{"n_head": 4, "n_kv_head": 4, "vocab_size": 4096, "rope_fraction": 1.0, "parallel_block": false, "init_std_qkv": 0.0231, "init_std_up": 0.0231, "lr_mult_o": 1.68, "final_lr_fraction": 0.0, "dataset": "wikipedia_en"}
Each number is 128 + 24 x the weight over its row's rms, rounded and kept within 0 to 255. Layers, rows and columns count from 0. Numbers have three digits each. The size before them is the row's rms in percent of the matrix's.

# layer 8 MLP up, 1024x256, rms 0.0418, rows 262-368, columns 0-63
102:117153128178079108195140133088161133123082123140156115104154128142149150104156101142080110107120137131145105165115111124143172120066122121167130127118119112175092142137133120159113117152147128
094:136071115104142092163145104121094109168151159132117151151116140129160129100150106075155084088138141130132113104155129126133094164134134140166119138111161137128098154167111157150151124142177164
104:185107089154195102092132131115119125102138150143136162133114100091135137139030107130125113115145130106092127138155138092094146121095138150082127137121156144177151148149129154140101103151116133
101:142143156145125150154091162136133147115135119123135172156135108059105104107153123144104168141093124087161132116107127159094136090108160140115150126186141106107172170119139108150165097154139186
107:117100096140154148108099105134113135176160169155108138130146130115137107151120130095122075156144103106129142118134136193092118128108128178121140120115191150144115121093137104151096072101163112
084:118164114170133128152108115157129175112145124105136108150139149118064113120148120180095148096110146123139130117131187127085139142141059121134104144137114135141129171135136152129107112114133134
096:126161166139154122131125166134154136171086100145105165142116136124105136152144116159155145132137090136111091093150106127206096132138107164166118096132110163107090116144124090128149120102151149
090:142128171094100131141159109122143123108149065123160154124160116157122126128151130139114130091150142145130141114097129158123110106112081130115148114129120175147112126107122149156133099130169096
115:120114132196152088167150134169138119136137147139156131140119125125103078143083168146131146141128117116132116082114162136140130120117137141135149093181077100147158106107138132111136141130125115
098:100148117114145115154113141149131156126113101082165120164119096115103133152162157152106155105152138117171129052141114143119126145148087099184117172181115190087120129118138166130150125159134116
107:112111087119124175172122176124152142132121144136108098153123148117092137170107135108130119155140147129163103146130153115133135121142139102172102105143034104133114100128143108097129125117145143
097:093176134119107118136067122137159101111124099156073112135112157150115125131089138133134103124090079139119125124153164145128157157154157120121113121166126179109106141142155121127114142118153140
108:115134128100159159136118086122156162100162099152120106130134130139120149161096077151172174088142098143118123146119133097109144124114124131134087098146124104121132079093147112072130116153093135
107:119122115088115147086128144148111137096103157141141133144081121129149151128133160153181141135137097120176139142099132109158128064153101155147147178126165183135138145111153084142137160152109105
093:140098128135172145103096147117136118150172118078094146114158131136125162146163182110082089153159132120141115172166134088127120089122156121108147126112085171126111120108122130124117132138114152
090:144108123099178118143098132107097118123152157142136121134143057135162115127158164111126150105100099136154129142140205149135109148160114168135112160107116149144091121141169144126135126157119115
098:147132118104162160111106113096129123144089122080110130148119153104109093100132102128136127144137106082121159115163107175103106141136146126145100138176127143116131146146115145080148140100158104
106:150148124132120062106123147105101137171136144122146131101129138096165085137125093132135124113104149098153142120138073121103134168158139144159137158134113123134154128119127159104126125166076159
090:159152130101158144113162164114084132171088167103156120097116126124146124125138138146112187144102113117108134096094136097117142135092128125140127111140103154114139132154137129147075136121142111
089:098103116127147119162137079139128134129136078179122149109140149195151127131128130109097104129126109115141134108062085123176161150117134162118118124093138128115073124141134151161095100120098117
107:139140143165137093137163173135120116158113130087177125100099144096161096079082106123125158131121134173117138110152111120107107120121069157113104147124130132140132116092131139155129117096124097
109:096159104140085119153095159118113131161145163128158113103121118148136125131116128130120134127138152099118124110127134141114134130133175138115134124142143140124115132144153134108108140127185112
106:115128145097178170114123100116084092158124127169121155126164121098102149167083109154158144107097155140161123120091092106099119156090114157125104125111109152127105125114188142164096091142123086
097:103123159172166104119159174095111115120162158149125092141133107139127076105127119147161097121137144124148090094133134120100139157132120133120155135130156143141149173158137118132141115123106108
112:138063138111135154133150103092129118139091111076156138124101066088137126100165127138144141107103110064120154138142152116097138161149176137129113131124163096151135139148125131090113117113116150
101:156112128116116087147145135138108093092126122151137101150128117144110129121112139173143112158101114139141152155139120138120140137144145116133148142120134116157179084136086093159163115144138124
103:102079116135127125141121082138131124178140134073111110114145101100141100108120146124126078142088151156115120157102164179111101111146150118183134081125143127132177126178142111103136120162123124
103:119075151119126126129151156131144120147166099140156140123121100133129138128076129162186151088172154107147137083086133145100141150133137151100143145103120110111113157126121135133156135126100107
098:100127109111113145070104139129105085160118122156145134132112131166141113158107114174145129125135121118159110103114135134120105121174141151148122107123149131117109170125142098135087094127127109
116:091075101193133103123092136121134166130147163140097138113099111136140177127084118131129126123159142112143118121127125138126148119174124114143150132143152110101121131113145146108072101162134166
090:112141131135144086149070086135106084091121103145135134098119098074155127099119094088168131162088099141082076131128154143147135133152152107142144135149092157110171121105121098084154106119126100
109:160140097171070135114117136144162151111135129113113109098154100129135147135120145106125154116157121117155145084136149115084131112129135111122153117122123138146095146123125132122138161131098113
101:139102114137134149133140145142109089173121126143125123111181098122145120112134137131181155114089157105090128084181132156140163130135097131163103138146136138145059141138115135128143144097096134
099:166141136155138169137157131149143112119116102127155113167117091193110088093100099157146099122111138116127138090142086146130095121094149165101137094165173105149123115121132126121159104104119113
106:108110143126077139148159086136153120150087109114136121103111119118067124127130139141126119087172134145120113136164140118138124130131095118126185148129164164135120133136143131174119115157114112
104:095102118133117106170169160148105136144113109110100139099160102145083158107075135159105150145117121102164080115128111107124128059133149124123137087135146130121101124122182156150101146114130160
114:097128175168125083099166139135124145142103140096090119125133153126124107160117131109137121148086144130134138137115140148105116132105141125156114170112113154124147110116157138130147143088140138
091:135101135172087183148150134146135129146093112133118171128142134094144123108110124109109123122141118117107153126119106129160097150082144141128143112129116140121073143126134146094087117151122124
092:138135104131102153120169116138162161095148116118112101158134106134096082093142157156113121145139141116122132129133137142128141111169151146153133142139104113125147163127117163165141150161147139
101:104117096112119127124161095121125145108108145114162139086121144099112138149113108109150153160146155163117139097069126152125145129153102138147115122076051152113155165072088098126118095129193115
098:116150152117119161166121119140119114154088151154179097140101145131146106118134144121062120112122117207174117143098118136149115118134153155144155137130127143125151140113156112142112130178141135
110:151118156094172151146162124096095129141165136144122132133147131123155140127126122140166156093137142103129148117127136150110132119145147113119082151165071133113150175129097119172143097127146144
107:125142121118127141138125130078097128148135102151155157127140112086155124143107118104139103104129093114120135082167134163119106140083123185082090110147147155124123104129117130147114075109072119
090:138116127137135100137119091135122117133175110154110134116127105126136145183106129116142137114138125099140114140103073097093129116127156089149124091150076113084132104120139115108126190162140126
110:128123151140092103132136108066135088085079161088118104145113138143150134148160113127196117117088118138174125102129149142120199131150119138144117121152126123162136185144113179119091131136122124
098:164130094146105112103157139131143137107135134112142139137126156112106138163124092124108158121142097155103080163152083159133069097120147113162134154135091134089123106107135135109131150097152116
113:132100130088099143088156161129111131114101133165175135174159114115168135141138135144128130151157119096092121136170121132084124160093120133152098117125106150116150121133111162137139079116108166
099:113094090116170106130098119104095103072082125105167133142157140175087147153096138155130138102136095144168142093160139133161155103140097118143133165122132141131076164149150129119113134106119113
102:095120120167094162112093133127108135148144119149153153094136092100130149128155130126114186142119076167113112118138148147064124157097191154149104142105138128112083145100164109119149109123129091
111:105149115120129131132123124122137114180113137132103091145112076142143131105112112129114112137083150144131143156130111099161122167135137141143162114082154123055170133123121104116139107151155121
109:126125131167139127120117094120119141105120134105099138138121122082112062147159134121169122098129125138125093144105123105135102114105113128092089127148089146137106141114125121092149151161150116
086:117125145125128160143127138130126150135132123117124099146144137144124132144108107101104153105129117124126097164071115094157152137150129113116169106136144122119108140158148124168151186108161120
101:097140126135197091111069099154125171136102117150111134147115127170130118146156150083126132130153162077133134146156110115079120094142163152146115100132121165132143126156138115146124135118118150
100:137154097126075143140139127149128107138130116137040156130154129084123195066091172103147099119119140161122138123132168132089120077115090161132099132104125135103132120168089145127152124172127152
093:100160134143139121116129112128123156126093131082107095157167149090128124119145108127111146130133141153073132158130172137075179123147145145151124131115184131115116079123108151146105127121162117
097:150091152094089098105119139096101166147176139119137120119132155149124161113132126156116144148148104149129123131132093116110167111140083075120162139137146173120135147107138161109073090115177107
080:149087169089135128150128117130121124074163118106097157152132137148110113135139098128099141150082126127105154110147147073131180150116145127151148166164119146081145171124173144182155115105119164
102:128142154164191096111090111139145159137150124159137141129128131096125068140088123143154124116094124134115092149119085170116152086081162076133117118138136153125129149133161096134127100122149156
105:123086104083152107163154116167103097099120124148124132126143148152142127126152160154124136138130131124110068149155129158098120146143114123095126102147161125123142099156126132122172149111120098
102:108152131148106130112134115091182157113111136110099162136136168120109134137171106180127140118117125118098140098112140132096135122158120141100127106111115127121163150099131142098153113102097088
098:123099131128108156171150104116125114142130130126180120142144145136155135128098107116122102083136158127171159164164146096090170144133112166161167138121162141071118117139101151126162158131154140
103:123179137093116157128144126142097094120141137138163126112109138121120159132135125098123158131141117140143114112158177145134115128122115149162126137133091174189114121186137152145110125144088108
094:127139130159150070114108117125092136149133128113098131132172104140169133101106119137099179108143146144175152119124113120103152110138086163124186119142108140160126133069095121130121154163120153
103:142114122147149109134178137145164143126170119171124111133171116157116204157117106147124162124116142151109115102123165112133149105090132137147156124125136080162143116133173111128095110124159151
097:082143177113137149130119098125111133122088149111093096126196113087132101146137125121140126155126124130115108121150129126107085134153137148137132148131093110098160170157118102128137108139092138
100:152172085138116129139110127142119151119151131164099132081162106159159144073124057176108167113140133170147167078149160182103152125144131096160145148131146135132166119145141155096112090122102117
103:091129148113120171120102138103108115115170113146103136143147127141117105111157153108059122114130166136121171147150181091149130113123082160141122113122148153151147149129177152151116130114142161
105:125147118122090102143120184125130143128119171122110161150117121162125143087109134101135153109110122138088106145114095129119147125166193130128144152128118113125132140093131096153117112164170147
094:181118119104074126114144201110118192167162132128161110129103077122152119157112126107130132115096123117134132130082115131095145095156110118123133118105166184101135126145120190166120147106151124
098:129122138120115120140129139102121142117077093091086151148079126110128096120121125131090154106120110106126142151127151156133119093128135107128120108127114140097128130155101153130122166122181117
101:110134120135105124107176172135130145118140149118125115144149103120096115114170136158095093128106094155120123125143139132126074139118146173122150123135183122174077108177118107107131154099121161
106:149140135137140112146137142122106084135164109149143141156134152110157133136146083069134117125124175120181099078143124088113106144092095118120105159152113140117114123155144126151116130140103111
104:141115139144157079147119129145090130137132129129124135117071083097125129115133105177163158081128135083098116089130101162143159142138105118171120141120133087152133141147091112143161140108144102
109:129108184168116119138148086106159161085137124104120104132169128152128106150145122103138136071101145101126148081156121116109123151158120152132126155166134132125114126096109139096173137139136141
092:131150127091110086142134118186125114129120111109169119127132114108097124100142147120126131142152114095093113131101153191140103124139086125135114129139128147125158168124131158155107111125110150
097:126087102124116105110151150128148147105161161121119156120144156133113150146104104101099129123127136109115103141088128102113129135102108155135153125105170110160146159158163145131122176140118138
093:130116151139132110136111157111143105090098121108123090139140144102114127107111113144130145126126113101097144126119071139132139110131093106125113129135148140140118111158126151134142133082174110
090:135105105105124147149165124086106139137143108121134063157121101100117123102150161144125105138111092133105091153123096142135112169097122118101147125137145172107109110150132135120167102128142159
098:161122133178103100146118159130130137114146145128110114111112071154121197097116116136120147161144138113065135161106168136069100143108163097093106143142142102131155110143145115113124092157125131
096:108113082127141109124164177119116164148156147119118128149097131092153115079117164119147125132135097140108123126119135169123145104111128130133133139124143067123111116162176125141116119139140154
092:114106115147128090164145145113120100130208125106124179125139131128120102121113129147138108112134139132132096149149150171149148100134121156131118149108118135114110122104123123078108129131145145
105:143101088117059136177089122163133126112130160110167183137106150155101141171109131146099142140090143093126127141108094093128182116131135141110124134141135142165105146125073112143141160104141106
101:105143113118134117181134102120163139138153128139122139106117105179121143136128122086081154146147107107130159151094144118147175105150101155126100121129136170146137129111082113110114109119144146
097:139130159134110124130180124118131078076133124145150155116127107095153140124171112128155100146145124078145119147102144135091105146130099152132127150174150113095098092144144183132148113158114099
099:126152105111139161112159109146099160149088112112138107154146077106110110085120139106134151163135107157117106102134097119095101140129097113110128120130150104115189103166136190110150137094137111
102:112112124128139151119095102143147095144167108111112122111129128152147138128073121104106143122102146147120124140091163106117110160155160142130187148110131172112120169153161142108140091118145153
100:170104101114080126121141106098085134135151135100159149148153131145135136133130121144136156124101112115117139148114130161094126164077162127128118143111108146098135111136143109137152135116135094
114:078104137084111121148118129100112096160150166137121143109133128149116125129102125153097217130137095112119129130110076103098132120067139099101119149097146095134107116158125135131133116128096126
110:117173141125118132120119130139137154119105100146132075126140130117149148162101148121133150134143114113104183159129110141086132120104132136142169121162117117096126112092080119127131123149126120
092:136133062136138107144126090094126127082128119124123114160171115157109150133159141135124154097097186144160109142175164133088188148070121134122124166118143147138109160085098171131141090141091154
088:140144129173162152126124161160081126142122147130151142151130092164132125099113096085106176128153102090123127085096124130107092143115074127140151085127149141096095120139106144115166117102120104
106:140142128107116149117066137141101138143167098098146085156108118113121162116135135111080118135099130121133120118086117107116134127122135087117143133097145117148109128136135139132145119147215129
096:175149128152145148116125152096148114112155168151113103129103087129138133158085145101125098137160117126121127090132083102097136132147100107183135133147114143134099154137089106134123107098113115
102:145133146163144138172132163127084147106130131095144160171117153110121169108197087132089130131130129117137098110134130085134089111150150099119178112119195098109159117130120177112109117111187137
100:116119132136098125096098157107157126099121146130156118108093153150117136108128095184142143116116154114075123098099088174115130153104098150158108124116150166118174124110124124081109136191115118
097:096114151103138136141161117120129165113123168119131167150150151139123128124165127154131203165100100119113146101126175119158114113162112102107141158114120116132160123136104153142121137057127096
101:110070108157136151111161079112129092184095118123124160197115161119123096112095114136106125108111116179149152127093147100152090109080112132164130080117168134162094156118172129129146103095125111
093:085148115161098122098124133126140126117124126119110137167135129109111156143089129150190147116110131129136159119112128146156158146124083105150137119143120146156111103133092053106110077098083157
111:127136153046104111161147170109121135169166123140138113147131139149134123147115119134082128155104143151152137158097113112123150112137108096141166135171158143110155090104138121134140090121124126
095:168104102170121140098124150112147150122139092094134176176140113112122141091097133179153149113134153154097118117129134159148112132139148121134115131120162086109132124159200136167162143128161109
106:097172095108082095162096127154093091095118122127104117121155068135122133163140135123156102112164130119186125109106119121121108105169095091148174096144144122155147084098098112145126136143151070
092:158170126183119176131130117133152120118142135103113133112147142127136140132106082099100118112116050154130133152116119103139167150143172115114075123113125141149182132157127166112118129149141082
103:104116185144145148145124109102121115156126111097147088088136099138079108091101133128191165163133106170147085090160111172133107140148163162115102145129100154193081146109114099138126171172181102
098:100114126150118143147091144130139158106117131104108127151150154158115109144091133123109084109098203116139116153112124090071183110150122119151123111128058137079150069129130146113150145136110139
107:125109121153144166153120147120131090187140086130122135147151118123128106145072196128135148113140147139209096137152137114129071121163134120107143161132132114125106125152109113178164154100152127
097:088121103137123162144149154135089114160136179152130112087107108179110135182140107144169145141133121102141152125126121167121160148143162119158144106121130169186088108155121114142095131112127154
096:131113098141147133075124150134099110097119138137108121116134131136124138124137114158108152104121164093151142092100133120144128133144148158175135093119116120092088109095063113081126131158129117
# layer 8 MLP down (transposed), 1024x256, rms 0.0305, rows 262-368, columns 0-63
102:095153149140094122130119133154127128137076124125143155079123151139112120141130113136143123130116145149186106135129141119115115109156138121107119128141132137130115155128167135127158078164108118
092:130118169126098128136130103142082117106086106146110119161103159129118146152096132110151113151127081134137055161143119115164154157150105153117136133125153124162162091121140149133110144152150106
098:107105169146121128115139133124129131125158125159160140176159137117086144142160107128114135128139143160126105138094135097084128128135140165167111160150112116116144179112106120144159144073089089
100:140163130114101107097130114144089132109147120137127097141084093089093124115093142117136139115142104157131108087155112145116086134110128147155139135132127134138124122130120151125129123110097118
104:139151118119108113161112165120132113114150104112154156161086142144133166111139111093126157147165147157100161110100149099116138109138131102130142123115075128093079148155109159117115149136162133
089:109099137179113127120101162139145140114124145146142115126101109137098128122110159147121085121105144129157161169120129108137145137127066132085095121141131106081154138097174086135120136142106141
098:125127100137116108137115107124111085094141168139132098149133139175146118155117152135146144099179143124178115136101153112149145164149064109150117164124103157121095082137133119147135120105179142
079:107128113099167108117102109163132089144194099123134156097148149077133147139184141149138108157144114109131124120163146084118075130107119109139136156110099129165139116135116103072135128108128159
110:167114171153164099100059184151128137098148150124107097148131117140121098140133178113120137114074127122094129139135111192106099126129154116150108152157115080174124137104112131116154164159115118
099:105155137162170100143119132116152118137133104113117103132104135130106118112122099133116138191122097140084141143094182102171150083111169162140072118145156072163142131122115146074136143122126099
103:151165081136139144138129130097082106118113100137103116115099141108106107182136126165127093071093123120133175109141105102137122126128134152100099108147140154137131109142131106106173170123137124
106:099150119125161157119102119132091106098145161138112139161096149136155118129146139145108115130084132126137144096063123131135159096153125110131123129124130167087151139127137113092111119143134137
104:137162101106145146139114082155151126145098153160141128149153106112137113150114123172117127161087121141097120143105118155072093130114130154140136105137130139110128137139115144135174127127127113
103:190125160145157149154143135150134095129118061108115104117111137107155133156109117100084094154143114135119095132150159136092162081080110114196151090129096109118101159139139127097115114139160140
097:119141128101149111086150092072148077148142106094106152109127164115137138069155136147138105123118145113161083130132134127145120086112112136108099105105175117182142115165131092122147127148085133
088:126147140140094117082161126134164126116095132129104139148127163134137134178134096133132146099128107126154105147162154098124112105168143105128159120173140121141133119134142100075116137114162128
108:140148159120084154127120160108116133164142134088125108145157126146096127121147123131142155128160142147170127087084089118111069097145153147077124145150101131129122141131132104113122154113153154
107:100132125113090138163067110113111168111134183085154116117149149151147127122137092080126150107131115105142118143127102107161135174145114107128162108133172129112153125095104155109108121128118117
093:129114160059123109132148190151113131108129119146127127132115142120153137134146151145086114073137142111147166126130085138159086140104099143112096158135134125146103109131109153175160132127147123
082:136145143135151134111127156162127118102098145141111170112139142115107162145155133127154102105162110149115095136143147143129169118147123109149130113124122144108114085117062171106144146082146137
105:149190116098107134093175171113133107164119140148129135102082140166136144170129153126108090097124133114125134116155129114121145109150127134135116105110122108130138145138164115108115141128158129
110:108134137140094091098126137124107150114119122112140141116156144143138146133119190140126129160101086117120120144172132138125091135150121120108175084142097150135153169155115167150153133131138153
100:176138091105101114087159153135129088161082152134130156109091160144114124118183076112118162129131106088114103112120167140166122184124154109155136122122152123105160123119143158105129155135163160
110:127122163095113151112153076116125129114083140139146088099124148174134126155114151100174088182145139130113147136110146076122169154123103120143126136126138185114106131156143142112122114124119128
110:114223133140155121122120098136177116104129110133151167100105112145141125161129142136102109114135159114134167149186150102146124112124171162128113159109088148145104129119106149127118132124098137
103:145135084108127132163120154150125130155125156155116151150165137130139075126154094099101152144138137141126155160114148122149147121124106162134114123130116105098159127093136144117159114130174107
099:145129115107090123083115151097150163121135165099118156135133140122151095156137143116107095101126134131106128107115057138108132172108117120190175081117126160133136135151142120138113143151095107
100:100099140129133070135136135167122109121170101110106121149142114134120115104037162166156118094136129111124187143137112108116107146119153145131106141145114078128127147150136107129142116095120139
099:188150122149169135121107147094149129132104081098121157105108165142125156092143168132107110132101143129132159117146098100106108113131078127148140107071120174148142173096058112066107165126148138
111:118098130147140116121111126154117111147149144130149144160184128104085145157166149137124103097133167106136128135139125142143116108124124129164150133119083116103132118151113143154151134117140140
088:154116135128152119112099124156162114125155144124137150173126148156101111177173108149127150122144121149126116083150149112085134111185110108106154130153098149141143154129129100135095082130114156
105:143109114100144175164123133158111180119127166079094126111189130159108116145115086082146095123118107114146117130187128109133141159141138098175112153132105139112123132093112156127148141138106097
102:150160136096092144133168079121114146174104099099159123091129129135124099142113124126183122124146124111157135158133102134085182142127141164131134111095157124111160129156082131093130112158108161
102:111100121177185146132130117130103076145160124132111127088150134085096100146163159123146150110150135177180148171111135150096141125118129088127138097152175148126141109138132106163129115123161116
107:123119150177089146151094127160101101128122148123173140132126087138181169131153120128129067190142114096125152139109140119148155115114135151140088116152090119087082085100112138105139155166126115
104:121134112140117088159186136150123129142109117174110160093144132135121152158097116099164091126154136153104118134140133114121168133113109134139138139133141120100118125120089146123103156146158115
119:104131102127115125152127127162133097131137176137142115173151107111117123159149090113126084131100142092083140108133100126128123107124136153128112170141085123113104159090122093174137119115146116
092:103119097108160129119120133142106117130160144167090133115127125124070152138109109121109071111073139147126113101109137112133160133121121064095142137153113173127134162132121114138086144127145126
100:138147120133176138147107155149126138132092145100145090146113119147150157128115094133126117145137129164075129161099125117145151136113144129091131124134096149133080131131126137126135176092172170
105:141175170131151144129118079132141155128130120144178128116098156137115153134083133103126114123095125095088140094139141117132169133124086177081123103108141105102140133080118116131132124091123120
097:142102118110142157152173173111132125160119120059128117110138139119145159084163159104128150171148113170086120157132147122136078107109139104133135121128108104107134134108109131127158150119162114
103:132075157128160130142186105098151094111168126152132092140151105127139117165132180146177091073162137125139161126143184107100118115119178174160171146114114177164104123169121145106155085127112103
119:144136149157084123088141142082131112133071148174128130138142093105127116130176096129140133150099130118075132105128151088080124134133131162081132116111136133133110098129134130141168123158162100
086:115093123100076114106148122167108123092106079108134149152141125129124097128080116110136090120122147165144114188119060070127146161120106138135136106136108096113153112115088128096133160123140140
106:181097126129057144133117138115157115092093079123104150138142136108119133120151091090153143106124141100137131139143131118167157108107145131130151152142094136160140132127072148129151155149104160
102:119116140116150116132158117083117095144126125072150108125133116129144164111129143139124122168090159122167100108103124096126145120102142130155161097138161107104109162139119106160149109177180128
105:117103139114156145116124114111085142152131113111147124153150132141132128117084179129132126109135121157150147125086136131125161118125106102135155162127116116112116131131119083142128121130136100
101:093157117112132108104089139125149107149134088102136142138138160136112112169121170150110141113137112144127182198139156144114174127154128122147114153116112111122120126127141149138115128099127132
101:139112107091087118112132127119148135131118149132091184129130151146128107154153180118158106117166139115103101121120107088134139115088165122154122104133143139103094152142111142103121122110106103
110:140135127166145129122176086163114111115141138122136117120157078123140149118148131118126100108141124133132115139151107131133093107081123144107115123148152119087170096149125160138099127112117119
108:132147113081114102119101140133136113150142192121136166098130096112142128149198154149151145094110097141174168133144144117130147138136120107123128085136103122139113158112100133092104120089118104
083:124170111126128136178143144149125099102140124113136128174082100107142145139149128124159134131116140141131173086107172140139105091093098077143122174137132116114119150121129127116163121130135103
108:123116147120125153163133117183106114146113103103097137088128091085132141147113124168160118146136133101180119118129146156136147094105108092148083117108137127127151121133125131104169113138096154
097:074116112142138101066143154153121116179125146086129097121154140131117155155170122122173139063101173135142167128122163096106131109127114146159092123129130131112116131141155127117128096099139097
096:156115130136158164090126102134146149131121163104141139159129068167133159170173128103123172128151139104129155150114110145119120104143134118129104137163150163126117141169094146182139128140103089
095:140149119160179094104135100120105124084101143130143117131156151092117119103128105130101131140109113105088069115159143158160119131141077133108130115129129133137098139123109094103111158121123159
081:157100103122144110111168106093154133130104166139128122129144126141118118104115142134171146105089110103092091106100066130204133110149125138082129129111145123133143097120131130147113137104149101
102:114118119140113134127159099113127152127153110108109139147127139097119140085144114171140072109102083138146092134129114119079142153110179122111137139155151136087144119089138140174109134120112123
108:151126142133131100149129136101118099163116112131156118115136133159172142139123133088139120166130164126106146155157165126148128126127124136086094108116092120079165129130148122093140121132147144
105:147132176084115141109160137145110152142149146151150158106149124168111168118163114168116114076103171141159108152107093148141121093156113149110155127106101149143184079113107178121147126123082076
098:118152095148138153159148120164115132141137127119131112140134088102119105154151154132087163143134112095139126145180161069129100158141160094162106125138101121150111124103135071164125122151148148
105:117129122095181118152143145148109135096124126113136112155156151121095127136133117109152124133129159121156134148152153150146102069171129157081146113152119144120145116106135110146120187191161103
097:088116115116182160134090119147137136099129111144097137117149129151178163102137110131167071139129070118147122127146091117100084101136118100116148111090110155175058131100124131143131122109121118
102:144199101195082134140100121117102085152098150134092151122096109143131160139136093050119124130113111116129178148107162131099139127116156124133133098111117150139116149141131073110155151150133148
101:120148134162129130136103127162166105129110110119159086153147109117148158132113137145111097102108139144143139130132155178121134147141143139149122125130100148115122125124137141178136145102074153
102:134116118126179178070100071146116147120155115117138125153069126119085073141186135128156121140116139105173101122141145151112116142165157142142139091133100145169179145115124151069137104103114143
100:133128168111153145114101120113152162102129078113145137150095112110179101153077138140136152159140133155099146157124138157131120094160165133094133136122078081117148104161139125119150133131114123
099:121133104150152145089135170124100117112104150130136153124141120140144162137160137123176166167131120124174123088119127103136163147104098173104102176137130112059076111134106111106176102169113148
103:152122135166157123169092111120147126159122138150127122120064151137164109058156120103113118149129141127125117102141108147124126130118112109121130087096114122125137148126120114170126110155121126
104:130148128095137128191128119126128150100079080121137150152118136123122093132149148140134104158093152131111126153122116077158108148140135121107139130134090124125088108133141145118152109165182125
101:138091142138145115113104133124135118125138128122114130131145119103128091102157122118129137136120166155112150131161110152172141140108130127153109081120187126161123121120129099156097112171140086
103:109146096124128099094147123142102152108120151177131084176113145102136100136144120115072090124126105093121107140110130126147100142116165130142122135125115128129149124120099155107126121122135105
102:134102154099149104129131142128115157094100139116117137124106116151122090121135127132148136120126101113122125120154150104150139094116154121117126139114166098153115137156168130143113108103116124
112:083134132109139106188111162119137152146140158127155137185170101150136105074095129161148073103166135156121126160120151130084115134151089116154161106102113124139137092133159108129095110102104127
093:104109141115167144152111106123143124108103075106164140118160165136131130128123139101105101132133117121082097134158148119106101123159125131101135105101193128158106137112116142125090161121101127
091:138125151126101086176147142127086126137170104144139162147110090169131160121107100117161102133168119105127122127134121157128150132142090151145111175101119129134162100139097142104145126118115141
088:087138114137125120127160097119149102148120137151122141117114152176115112112109144130133089116129145114139116146161101128135129113131104139118142168089147156101167094111117146139152106142131159
093:121182101129108122140152156143140115130142151158125127094155146114109122172163125089151123095132138085107100124120081116142136144120119131099124112106102117160127140168128141142158152108130126
096:128129121109203156150146168143110149112120090123104099153149112134148134141124120136116129120030128099181119125163123136097170117119098097174086141099166141139120161087137077137146133136094127
096:160132135142157090124111150141150172139101146081110138145142146106094132134123135112146149146132122087142117103141114168132100138124148087136121110146131154079162091140133107132156177148091136
098:101145153106157160112110132088111140150137108135156128127109144169149132124138177144163099125134111108135122138146104092149130133139118101141139142151124146147133156120126122112120104114152091
104:127150089106126166127134119075115119134161123115094150159135130103129146148098169124166152112140144125149155103127072109153121070144158104142123142115054125124159209139123124107135139142165151
100:160077163109113132160122078159166166150151084135146142086105130130117154123132177155099127102130099156174129134097108170110133136096071101128140093160079158105135098177132158142114108105117149
096:112141094114154082149144146161110131182111136143141155127122148128115121151129142099103101159134161129158090144148088169148129107112141142147155143109139090126150155113128164125131110153122157
104:133111115113145096159163097126133125112140148150120108115084134083111116102120138093144115164161137080112162164143112098142108143095168160174139129175104150132113126105104140122115111140147173
095:095133143130120149080137168161120119156128102145102113067135139141152142114128115100132079128137128161083098073137107105126151109129088155139140104114096170138131153130160121079137124141068166
101:146092123119156149138153086101150134167109137108113115130130063103075111155108137110122143130139135145123095134116121126127126136145123098112116139108116096167119145121154122085107153130116096
113:126119141115120169124171088149102152142164115183124102120118160163083172124147108114143217121135114110139118102142118121169143124083076126095138121130139134112119133087154102137133108111103171
115:111153112125127149156116129105137134079165147109124117159147157102139095123133140160126092123110120131159124172150110105142124177134124113180142145122104135139144150170121123150130128105136132
090:106120124124094119115108140164140108116113154132156136124123166095120130127145151115090110121142125114113122135134120121109089155145101157149113121107100107154097180124104105172088073141144144
089:127135142143121105067108165120124142108145150107115129098131165120094161164109094129113098144108151143132117112081111132182159107120119142118172096160112141169144150099096164086129171153136126
104:085110152116067114111151123125124168137105137116100103099134123140121134102115137145138087101110129115114139096157154131152131121156170165100145152161091163136107135128142163174125103122084126
097:158095106102125099097182121130112143191048165184154095112149111140130125118105128135143130098103078109132110106149130136133111094114144130129117131119150126126099124148142102099133144119109128
096:143130144130101128140141097151135128159128121154121111146141124128075081167102142146144140137110178097137141134136120090094090206137150176098120172104090122135120177175129138108141145133118124
100:122174126133139166149103141073124155098125104096120125096128122091107101170090103180118148104143146104164117150168100140148156151138116108158122112172135107157145138185130099154105154139130083
096:150118090128127073130116046143154098157161120074104118087123143079125130143149099092119141156129125122104110138106117138111120140132176133131150145112113137155088107159169097138117131139125149
100:113146108170134119144109155161107138148131159177182116117100149107139127101156108166109161128128113118134111135146135111122125099127116122103127104151095108135106125127147110118161148102162118
087:105130177130127159140150170141140133156129120103136148128125130109111109184165114128115143146139093141134059154173148123107102136124129116109130120150125149089106094132133147151144104108137097
106:104098111126164152144127119157102111118128106148164176098141140105142142136099115127091119141104102155158136168132141152140101110092139111119104140082116113138109139125126141151097073173116093
095:093162102155121200111133156160114121127077158146133139194149137109198112145111136163182135104099080108158139144123106121131109145173155113108137137153138118108113158135140152145145139138158160
099:156179107096166170115098105130137156120130117111124121130104125099074139181126077152138150136159125119147139134104111099082096118099141132116155114120126136148090108096085152139148107142123136
089:117163139160097136086166154117115149094170178138137109107139112131119109140115137129104105103112111120147093122101121147119127140116147166136125128119080119134105155077090114129134157158153163
105:129141106170156182140110110116115134135158118105088072118126120135157135144118128159135144123159162168162120116095160124139131145115170142120117100134082113149129124176154132098149129086149085
090:145128122142119134133149137122119172151100168130117109088125119107136142121095130137130128089113140128153188117143159162099152139082190134116125097151121150135174123059102110164135132102134105
107:136100111174104164137118158122146171139158126136120097113166123141183130116095146129158138155104129164124162147119141111144146129108101073171122153125132112139151105088125105145108084146122102
100:125099078129120127084073145114117152138156160136138138118140129134113075138118098141106145125120137117110173112144102178149135161134187163113136121128117129165140152140092166168120120124121113
094:156132128118121120153129111104152115142130126153132152108163117121155174145110103161119107145163164103136082123131128176121090151172169116116132138114165110169137108102123123125072144118137093